config.yaml
n_layer: 19
head_dim: 128
d_mlp: 2048
extras: ["some layers without attention", "local attention windows", "paired heads", "gated attention", "value embeddings", "a smear gate", "an embedding shortcut", "skips across layers"]
beta2: 0.99
decay_fraction: 0.682
decay_shape: "sqrt"
z_loss: 0.0001
Each number is 500 + 50 x the weight over its row's rms, rounded and kept within 0 to 999. Layers, rows and columns count from 0. Numbers have three digits each. The size before them is the row's rms in percent of the matrix's.

# layer 16 MLP down (transposed), 2048x256, rms 0.0689, rows 1685-1695, columns 128-255
105:550527445456474518540440493526494581499588460494519556510495467480519446519481467497441501538524469512525527488596393553576552578451479528584471554537437509534526512499521457568464529490569459497555553513522433447441572435531462427476408512514472517515477592512456562527548538545517540533560499567487481482394510459616557463424510469479417577490508451473530516389440494566488567493509
092:487558483529549484432556585550489517504477495557437413515475479536506508479494540450494577512438518512561541490524504436532532505489539448602609481508490496531490458440464432558433527497539457467458505547494542422370458504583522517511481525661497508570432481498648521518476515533478478537429466509482496521461475468352556452508504454495550468422530610475467489434536454505434513487510
092:442514408424544508473513517475472418523487532436495581451445490481560452374497579439444484470389502515426459464550557466509448441477416419561439463559486524404509576495541497610454501532452418563479574442480462531467526399571433470442456436506463440479473559504552562459548555436509474555446634450553487500454495560492516549552511544542512499542493524519583571556440487550511504519536
099:566463517430579605485445521485407542512511525517378460481548519603538525495482471484488462499505524494461450536462419577419439468569529519406556499482521516455450428578445510457425572556496467537461540424490539431521530534568502500534504471447450571495470457493370470544435463508480510489502499549649488486556401537549560526498516472468453469471450574512493444484448545487457481546503
106:510461557523486507504531528418579501483530408461504509519532534505461554582470471446515483536568581565496510547473456548541566533539534473515486503514550411515574411556389415467534471475514487501441553541434503480526468556545432491455510587469475457490452431557542406485487495475553526478531546505511480437441510402388508526497578586583494525529498447554562465577426467470534478536516
093:475522485490547577509469494442577550500493564495588464653437619453475532489455589526549412573583469494528517511512474456418501586493481606489419485437565495552526543386527460540496528460433545475558559507416571493529495573445481479452567567522478492419519482624428511513428458499565526542473480564466506407435463529538507504489540463505555424456446466460516565501530537425463490495503
099:462454520535479402474527587537498602592466441455496489481509419480509476586482497534496510499535486494553464461500453520466562497529534507525483486558500561520479451561484565405433537518582538523541448539539464561512434549530500352551522428552503446478490546466517498480435523507539412600501520420523513465490472496508487480482351486495560401476447635488539439474500384434506524578595
110:561458497611457527460400491582471517457460573576555547573545523548446541471463643583459497498552463402421494544573489467449505528445496465573560548522527506538487433513505411423472519415559537504547498522541443527523543510493498455467549493522421566595406495428513479538404479418420475470428499545511503509557509536544412419462514385530542466534537500519566557446573499487565491548522
104:500467499566521499489464449505526522397557491512515509488521554603465497508496578561520536465572540513470477505418461471467612502499403421487493409482495435524658549490576444483447558567518549421465496481553498522523520576508421582536511490465484504489557560450499442482548469474484464484466443508520500386518502477410515446459545446573473489543478482502606507522542456471502455475514
102:530500445461485511492484489425438492500527501548464598518480541499589494512516586480518551540489514475457460459413476515562554428479415492522502507491529542569498476512529494502534499566418472481528484471508589470486583440566575517523526544432471430470513432462514469495440509496544526591543466414431495473429464435357512515487554561496512562528474465575479475480441517399498599539437
095:496481481482477499563529434508456483467523615466576439408509565478521466417456498495572429572562489385446414588457469380647482428500526562439558582531465463515599602531519567514520500470539478471463447595525531571508512533530507423512412472484480475508588515529543514473580443538508560479473544527555583498458496508557506466479494461527527446443490466526458468487444453545495463455540
# layer 16 MLP up, 2048x256, rms 0.0793, rows 1686-1696, columns 128-255
095:441553434478464447487485465527571568522513579548522397485544494534464544425572468488508484493601588514490533430494446480454597483515500500472383441531583460447489438492338526486493463536444476503441500473533569515547412610622528441456454503517498563606445486458496438606477502454482527560444573545483543415520490524431479531548442446568501521504458535527440509459550544496527475524513
098:554506534478502462462528401509403607486539472472540538574463542491554488477568483527511568520500547508494544566485464351559412528497487582514515454531438537428438462495445619479571468449467530457488446447414496510511477418468559389408554502513533512506426543528432534453408482562450511499515453508430561580467619506514435491491558546479501489599461509505460421457568614409513560437444
101:565546525458433561454486432531510471484498421471477487470496441493478479468431488492459552581458428521518491426560532410492526527461504497601445505472543463457497467477476563529483468530537538589460511424533558532554569455438474439492518433513546514527516570481459474540419574483525437447491438516523483493438418423515544503467472547563520533498543431536528485489502540460539511457651
103:524525547429461488413516518527455541497500468510550489519502459477523523534511503490425521447493499477449454477479560584494520556533505564508409431530531500555469598535480538453444629543527471531483419350569441549560515505492452533566473487468524430483461509477516504555458537476475552504441532586502463515542580556571490575479545445544592414467605498432468532505521463454459480441521
097:393463512492533500485463506585366537555428490568447564492502427495481446530559546422463586530438474472472529585421436510467493438513545489543559464463506453515447560502465495470511453492469441461367484516500437493452514528626510417499498418523574551443509525454495507474461432513414381472429497559637497568643493595497407474475511530468470464499533550603528441570450528452553469491490
099:476551448520521505405495517487544501467475481440525417461541518530546511467427457411477513473531500436485522508413502496500463540500475596437460517552562644528456537470504493537519431544550453449385523399443523522491552556516548545500573525429519367534552519407528482517494517494516462454472495497544509564520399519420486451526471515563497403570519460596437486507499497532521530492593
107:448545459412459545469538580526491578477578415448479404483634462493498524518447395421455429447520635504494481501419557510538479506455478485487397483491482450464488452604473558529444468527506484463468437501552608553476446528490442457536487542442517500575502459440467534538570590426532512519531481514517489479445569480439535594504470595538467454498434485513411405460477538557458574416515
104:570558541544484550482440420471543530404476459515466531523489520548451510391505540489456412511438488453439435506560427559459512508526431512458428468573522460676478511432549449454514478479414515496542489575449491484460432461446509471542528529502562564408529481504495422563543517556470451521458536475575411522501546486464554567606522503547653621496489346507459493575442438498433482471420
096:498565487498482444549434447536526475445446504459489422388545453553461518458480509469478454523459521491477528584470446548403487567388519481485474485493532534498449561501553464613392485497564447560575550549638459535528535534473476526460468465450496496545559508487475597560495556459581398457504436446498574527556643487515432462531482539462489464475515378545546624451543484479527544486575
097:466564488447496473471518405521496517543459474498652463469498516415448442537576495543516522402540515451412519485467430445446421511485540474481508519466512492519582465430507450490392474466501497551473429460497464536519483539445536482484596474432549462481466509517486496542387521501472532496548496548500529516487569531496488469598526541553473477505570466618424471483519488595429482513428
104:427476545507506539500562415478493564450498638533494571460518434449480395469558453471494463488514474513443459558427471533385581489462573415454529519524447554507481532421487477512548489481517466473487555545507531551437440453470422519422443384421473501504372439503483526481588482433528444467497540373532510414462543503531543528534470551434495593480505462503530480507497576452532593443419